Weights of a small GPT-style language model, trained from scratch on English Wikipedia.
Architecture: RMSNorm before each block, rotary positions, untied embeddings.
Each number is 50 + 12 x the weight over the matrix's rms, rounded and kept within 0 to 99. Layers, rows and columns count from 0.

# down: layer 5 MLP down (transposed), 832x320, rms 0.039, rows 382-407, columns 160-199
# gate: layer 5 MLP gate, 832x320, rms 0.0874, rows 383-407, columns 160-199
# up: layer 5 MLP up, 832x320, rms 0.0865, rows 383-407, columns 160-199
down382:56 47 72 45 66 52 80 53 48 57 56 36 32 36 71 41 29 38 58 48 45 37 28 57 63 61 47 52 31 32 34 44 62 62 53 48 31 60 51 61
gate383:64 31 57 46 50 27 31 66 39 57 49 34 51 46 48 57 58 58 49 50 45 44 53 61 19 37 55 42 61 44 60 46 60 52 57 47 41 44 47 61
up383:60 36 53 33 56 56 57 49 45 30 56 49 39 49 33 52 62 50 50 67 55 45 61 57 62 54 41 44 47 41 55 59 65 55 39 57 64 62 50 48
down383:54 60 68 38 68 54 37 52 47 40 51 32 56 35 51 43 70 50 42 58 64 50 53 40 65 50 38 44 45 49 36 62 50 69 56 68 33 38 43 31
gate384:35 57 35 49 75 70 41 28 51 69 25 50 60 32 75 36 63 49 51 34 39 69 33 51 69 50 60 49 59 53 51 52 34 60 35 43 28 51 47 54
up384:50 38 38 54 39 68 38 47 43 56 56 49 53 50 28 60 77 37 78 67 72 79 47 62 80 57 51 34 51 63 34 46 37 59 37 59 65 61 35 59
down384:44 43 30 51 46 37 67 39 51 49 59 50 55 48 54 49 68 48 49 42 57 49 70 56 39 29 66 41 63 42 46 45 48 64 42 54 53 67 73 55
gate385:69 59 43 62 44 46 79 33 52 54 62 51 46 45 70 15 67 57 63 23 42 43 58 39 38 61 63 42 51 43 32 75 56 36 49 44 47 50 48 64
up385:37 49 53 40 48 63 38 46 70 56 48 48 31 52 57 39 41 56 29 71 34 66 51 32 60 65 46 79 42 51 44 56 66 42 35 57 19 66 62 60
down385:48 50 48 49 49 66 32 58 76 51 39 50 37 52 56 44 40 63 43 47 65 40 48 40 65 42 46 56 39 35 70 57 56 48 47 44 22 63 54 47
gate386:57 62 39 57 47 53 56 48 55 81 73 48 81 56 39 41 63 54 41 46 42 29 49 36 27 45 89 53 40 61 51 66 43 44 47 48 47 48 60 43
up386:49 82 52 67 66 39 72 45 39 54 60 76 43 24 60 46 48 53 58 44 45 58 63 74 30 73 46 46 40 58 56 44 62 47 63 46 41 60 41 46
down386:56 56 39 68 70 77 19 54 37 52 65 75 48 25 46 61 42 34 68 37 70 53 84 72 43 46 61 55 76 61 56 56 71 50 41 51 48 47 41 44
gate387:17 48 31 43 79 47 53 32 54 45 54 43 54 65 61 54 45 60 50 51 40 49 65 40 53 46 35 60 67 56 46 48 59 48 50 45 42 54 75 66
up387:58 55 45 41 59 37 38 44 46 51 43 56 45 64 60 67 38 69 53 50 38 72 44 59 32 44 34 56 50 50 53 53 62 37 43 57 50 40 56 40
down387:60 49 48 57 39 42 59 62 44 46 31 60 38 39 36 51 37 21 60 59 53 51 44 40 52 55 51 35 65 62 68 46 76 49 56 30 58 67 62 48
gate388:41 55 60 39 64 77 66 58 57 52 63 37 39 49 55 53 52 64 43 58 55 48 39 46 62 49 57 43 48 44 49 66 58 42 56 57 54 40 78 51
up388:43 43 45 54 43 56 44 42 53 55 63 52 43 43 51 62 63 39 61 56 43 69 56 47 65 54 51 35 17 82 64 43 77 39 43 58 54 61 66 64
down388:56 67 48 54 67 54 20 52 57 52 38 36 50 51 73 47 71 51 40 50 46 53 71 40 54 53 47 58 38 69 64 57 39 57 53 44 48 66 46 72
gate389:55 34 36 60 54 24 72 58 44 51 54 48 62 50 49 49 42 45 53 56 44 53 33 42 49 55 51 52 54 62 57 38 43 41 71 44 55 52 55 38
up389:63 52 48 44 44 45 29 36 48 64 46 37 31 48 50 56 21 27 51 54 44 42 52 44 52 22 63 39 58 36 44 43 55 58 20 67 41 54 62 54
down389:61 50 54 45 44 42 40 50 33 41 57 36 73 39 61 52 67 66 56 38 64 53 62 57 46 42 65 35 60 39 36 60 33 33 56 44 51 30 36 63
gate390:50 50 51 62 41 25 57 55 47 37 49 68 41 39 55 45 41 49 48 28 15 49 53 21 64 28 58 40 45 53 34 32 35 41 39 51 41 53 42 53
up390:48 62 43 45 43 37 59 64 31 29 37 51 69 44 50 55 54 58 41 42 52 64 53 42 63 45 65 37 59 48 60 57 65 55 72 46 41 31 34 42
down390:43 45 34 23 26 47 51 55 60 52 41 37 72 54 53 36 27 44 69 42 38 62 46 59 37 55 24 60 43 43 60 39 28 49 64 52 68 58 59 55
gate391:56 38 21 49 50 82 39 52 72 55 56 40 38 34 57 45 41 50 36 49 47 50 46 61 58 60 45 41 45 37 63 49 42 45 40 38 45 40 44 55
up391:47 38 60 58 40 58 30 32 53 72 45 57 50 62 52 28 53 51 58 48 69 42 46 51 32 21 59 34 45 59 54 54 52 39 43 29 50 45 50 73
down391:70 44 49 62 44 59 20 64 45 53 39 57 56 53 33 39 22 64 78 56 41 40 41 38 47 42 63 48 30 53 19 62 45 56 45 41 56 41 42 47
gate392:51 45 36 46 27 57 51 47 69 52 52 65 65 52 34 63 27 48 32 39 49 57 29 52 44 47 51 50 54 45 72 30 50 52 47 47 60 37 44 70
up392:43 42 42 57 24 58 50 35 44 59 40 55 51 41 41 39 53 58 58 65 68 52 49 48 56 35 42 30 47 28 59 49 58 47 62 62 44 63 72 59
down392:34 44 36 30 41 46 58 61 39 66 48 44 55 49 46 50 42 51 50 76 37 64 40 34 39 60 68 48 44 55 62 54 49 43 50 46 60 61 46 65
gate393:63 33 65 70 53 41 69 41 40 58 28 47 30 37 36 41 44 53 53 57 59 36 34 62 53 58 58 47 46 53 58 68 54 79 44 55 33 49 46 52
up393:51 47 33 58 49 56 74 32 46 43 38 43 32 53 64 43 24 43 41 57 60 33 31 44 35 39 60 43 51 49 56 37 52 45 40 54 29 55 58 51
down393:34 56 52 43 32 59 42 64 37 64 63 64 64 46 43 66 52 54 65 62 39 61 50 50 36 30 53 55 59 50 46 57 51 51 37 65 78 36 64 30
gate394:59 46 37 46 51 49 54 35 47 49 47 52 39 65 56 75 58 73 41 55 45 66 46 25 47 64 55 66 51 63 45 58 60 39 40 36 22 52 49 48
up394:29 42 60 32 30 44 52 22 51 38 62 50 53 46 38 44 35 25 59 43 59 69 61 41 26 47 52 34 64 38 28 48 58 67 69 67 69 50 51 51
down394:78 37 56 47 35 46 25 71 57 23 63 45 45 65 65 44 67 58 50 54 52 51 50 74 45 47 25 39 34 55 54 48 41 30 73 72 27 52 31 50
gate395:71 55 52 49 26 64 54 42 55 41 20 59 63 51 50 60 43 57 42 48 49 47 53 22 70 69 63 61 49 66 64 33 31 41 56 45 50 69 86 37
up395:42 40 31 66 60 41 35 62 65 50 61 55 57 46 69 44 57 44 64 59 52 55 72 52 57 69 58 33 35 53 43 41 56 45 42 68 62 53 49 63
down395:47 45 45 59 60 33 56 46 61 65 57 47 47 40 74 55 60 30 48 43 49 49 52 62 52 36 43 24 46 47 49 49 56 33 21 69 41 41 34 30
gate396:41 44 38 58 67 34 51 48 52 34 57 73 39 42 43 75 50 57 49 37 34 55 58 45 44 37 41 43 47 43 54 60 48 05 55 72 55 47 69 61
up396:56 46 45 46 50 39 47 58 56 44 56 47 40 56 42 61 63 51 40 72 49 44 67 28 68 58 59 38 63 48 54 62 48 21 38 60 60 57 61 66
down396:59 56 57 55 43 48 59 35 51 59 72 23 63 50 55 42 58 36 49 53 45 48 55 57 55 67 64 33 59 57 52 40 49 62 49 29 52 48 21 30
gate397:62 49 69 48 32 55 36 40 52 64 58 68 58 28 77 59 26 53 57 72 34 41 33 68 58 49 37 48 52 58 36 38 60 35 42 35 50 30 29 54
up397:52 61 54 59 62 36 90 68 79 36 46 68 48 20 53 66 50 41 56 49 44 40 48 33 57 75 49 49 73 58 51 52 78 44 53 45 39 65 66 45
down397:47 32 53 40 66 38 85 47 44 51 40 58 40 62 46 18 63 51 56 58 77 64 66 40 40 54 58 43 61 50 46 64 40 46 68 65 38 67 51 22
gate398:56 43 58 48 65 50 66 38 51 45 74 61 65 72 34 36 40 45 46 66 36 40 70 46 67 78 49 31 42 44 51 46 42 60 52 66 44 66 63 37
up398:64 67 63 72 66 32 62 33 69 71 38 53 29 40 49 56 56 51 50 36 53 55 53 42 44 60 63 47 41 29 77 44 62 58 48 56 52 39 66 52
down398:60 46 70 40 59 53 94 65 38 41 79 72 57 70 28 52 59 65 55 65 49 47 67 55 62 62 45 70 59 38 35 38 42 55 68 33 51 49 48 43
gate399:43 56 68 60 47 39 61 62 48 55 68 54 63 49 71 49 37 53 46 45 42 69 51 33 36 33 34 58 73 59 61 54 43 32 62 44 52 53 44 71
up399:53 67 55 59 63 65 29 25 60 51 39 47 50 65 52 39 29 51 76 54 32 48 68 47 79 44 73 50 54 45 54 54 61 54 73 51 51 44 59 62
down399:52 62 38 53 33 39 51 48 54 56 40 47 86 58 42 48 73 34 47 35 43 47 57 39 14 67 20 50 45 46 68 46 51 59 52 44 39 46 62 45
gate400:48 36 49 65 55 49 74 59 30 43 51 52 26 90 44 73 50 47 45 55 54 36 40 69 54 63 56 54 55 39 50 44 48 48 81 64 43 39 59 50
up400:45 50 78 77 34 60 39 41 53 58 50 53 33 56 62 56 53 56 71 34 56 57 26 71 52 20 57 39 41 56 33 39 62 71 48 49 56 46 45 55
down400:58 59 36 47 29 58 17 45 58 45 47 47 41 57 58 20 72 71 49 48 47 57 59 51 33 45 66 57 39 55 57 46 62 61 62 44 44 70 69 55
gate401:58 48 63 50 58 40 63 33 63 37 50 36 46 39 77 54 32 51 39 29 60 62 54 51 57 75 51 42 54 43 70 58 63 56 54 46 46 49 68 40
up401:54 35 47 79 34 44 71 53 48 74 54 75 52 61 62 55 21 55 63 40 45 48 51 58 68 50 69 41 45 39 37 65 73 41 39 32 48 61 48 47
down401:37 45 59 74 44 64 65 47 51 45 40 68 56 80 36 44 60 68 64 39 44 43 13 50 56 51 47 63 56 60 37 59 54 60 49 29 38 39 52 37
gate402:39 31 47 59 61 70 44 60 64 35 57 41 43 65 59 49 36 38 79 60 54 62 77 21 42 40 46 32 36 79 46 47 78 58 42 50 29 24 37 56
up402:48 53 57 33 26 60 46 43 22 44 41 67 56 50 42 48 67 37 54 51 62 46 35 52 65 68 79 76 42 37 36 59 32 52 39 36 72 70 53 71
down402:57 60 39 44 18 66 70 29 43 38 44 69 55 65 54 45 71 54 34 33 55 35 26 80 48 37 61 39 53 68 52 22 58 52 46 41 51 39 40 52
gate403:23 54 47 49 46 42 43 37 47 44 41 60 36 34 32 51 69 42 72 62 64 76 39 37 26 52 57 56 43 61 60 38 41 56 31 56 46 50 58 54
up403:75 37 42 82 49 46 35 56 53 49 39 56 68 37 49 54 45 44 75 20 68 39 43 59 40 26 53 64 52 26 53 35 44 47 47 52 44 68 43 34
down403:50 35 40 61 60 48 48 32 34 61 64 72 58 56 53 67 54 40 58 40 71 59 32 58 74 25 69 71 48 32 50 50 26 38 48 48 50 43 38 73
gate404:45 61 48 50 57 24 68 53 55 38 76 40 43 41 58 43 62 57 32 44 75 66 57 55 64 68 61 50 60 61 54 38 79 74 51 59 39 28 47 69
up404:43 46 52 68 58 55 68 44 58 64 53 58 56 39 41 54 33 39 57 56 41 44 48 42 60 75 38 32 69 56 69 36 58 49 55 41 48 72 53 55
down404:53 46 86 54 53 39 40 41 47 69 48 52 46 66 60 50 55 32 56 61 68 21 70 11 55 54 55 47 69 43 70 47 59 73 37 41 53 69 60 41
gate405:46 32 57 61 34 79 50 27 44 49 60 78 67 40 59 64 29 68 62 61 41 49 45 43 23 31 50 49 40 58 30 40 61 47 58 27 28 50 55 52
up405:42 48 71 46 53 40 45 65 24 49 39 41 33 33 46 33 54 65 43 33 46 45 43 64 44 27 47 53 43 64 46 64 58 50 33 50 56 61 47 60
down405:46 43 62 53 57 32 30 62 54 54 54 35 34 37 64 53 37 47 29 32 17 58 65 45 40 40 57 52 55 28 63 42 71 63 55 60 47 34 38 47
gate406:58 32 64 80 45 64 54 37 57 57 49 48 63 57 76 49 39 50 47 48 56 55 31 41 63 47 57 48 57 65 79 46 59 52 61 44 30 62 53 33
up406:71 50 61 68 40 40 61 29 49 37 39 52 64 46 70 64 47 55 44 34 39 45 75 56 48 70 48 44 52 40 42 30 53 47 50 39 69 38 62 50
down406:55 59 62 42 52 42 36 34 24 60 57 39 53 57 53 26 64 31 38 34 58 67 47 51 55 47 30 50 27 69 60 51 56 48 49 48 56 59 49 41
gate407:60 44 43 51 53 44 51 36 49 72 58 36 51 49 42 57 65 66 39 57 53 36 32 45 57 48 49 48 58 52 72 69 53 36 51 60 48 42 77 51
up407:62 67 46 27 33 49 39 50 36 48 56 71 51 53 54 33 51 52 48 36 54 59 53 55 38 59 30 50 46 40 40 51 55 79 14 26 63 42 42 47
down407:48 34 65 45 53 68 90 46 43 42 54 78 19 42 63 35 37 61 42 46 50 46 59 47 46 52 60 50 51 65 19 54 36 54 20 42 53 33 42 50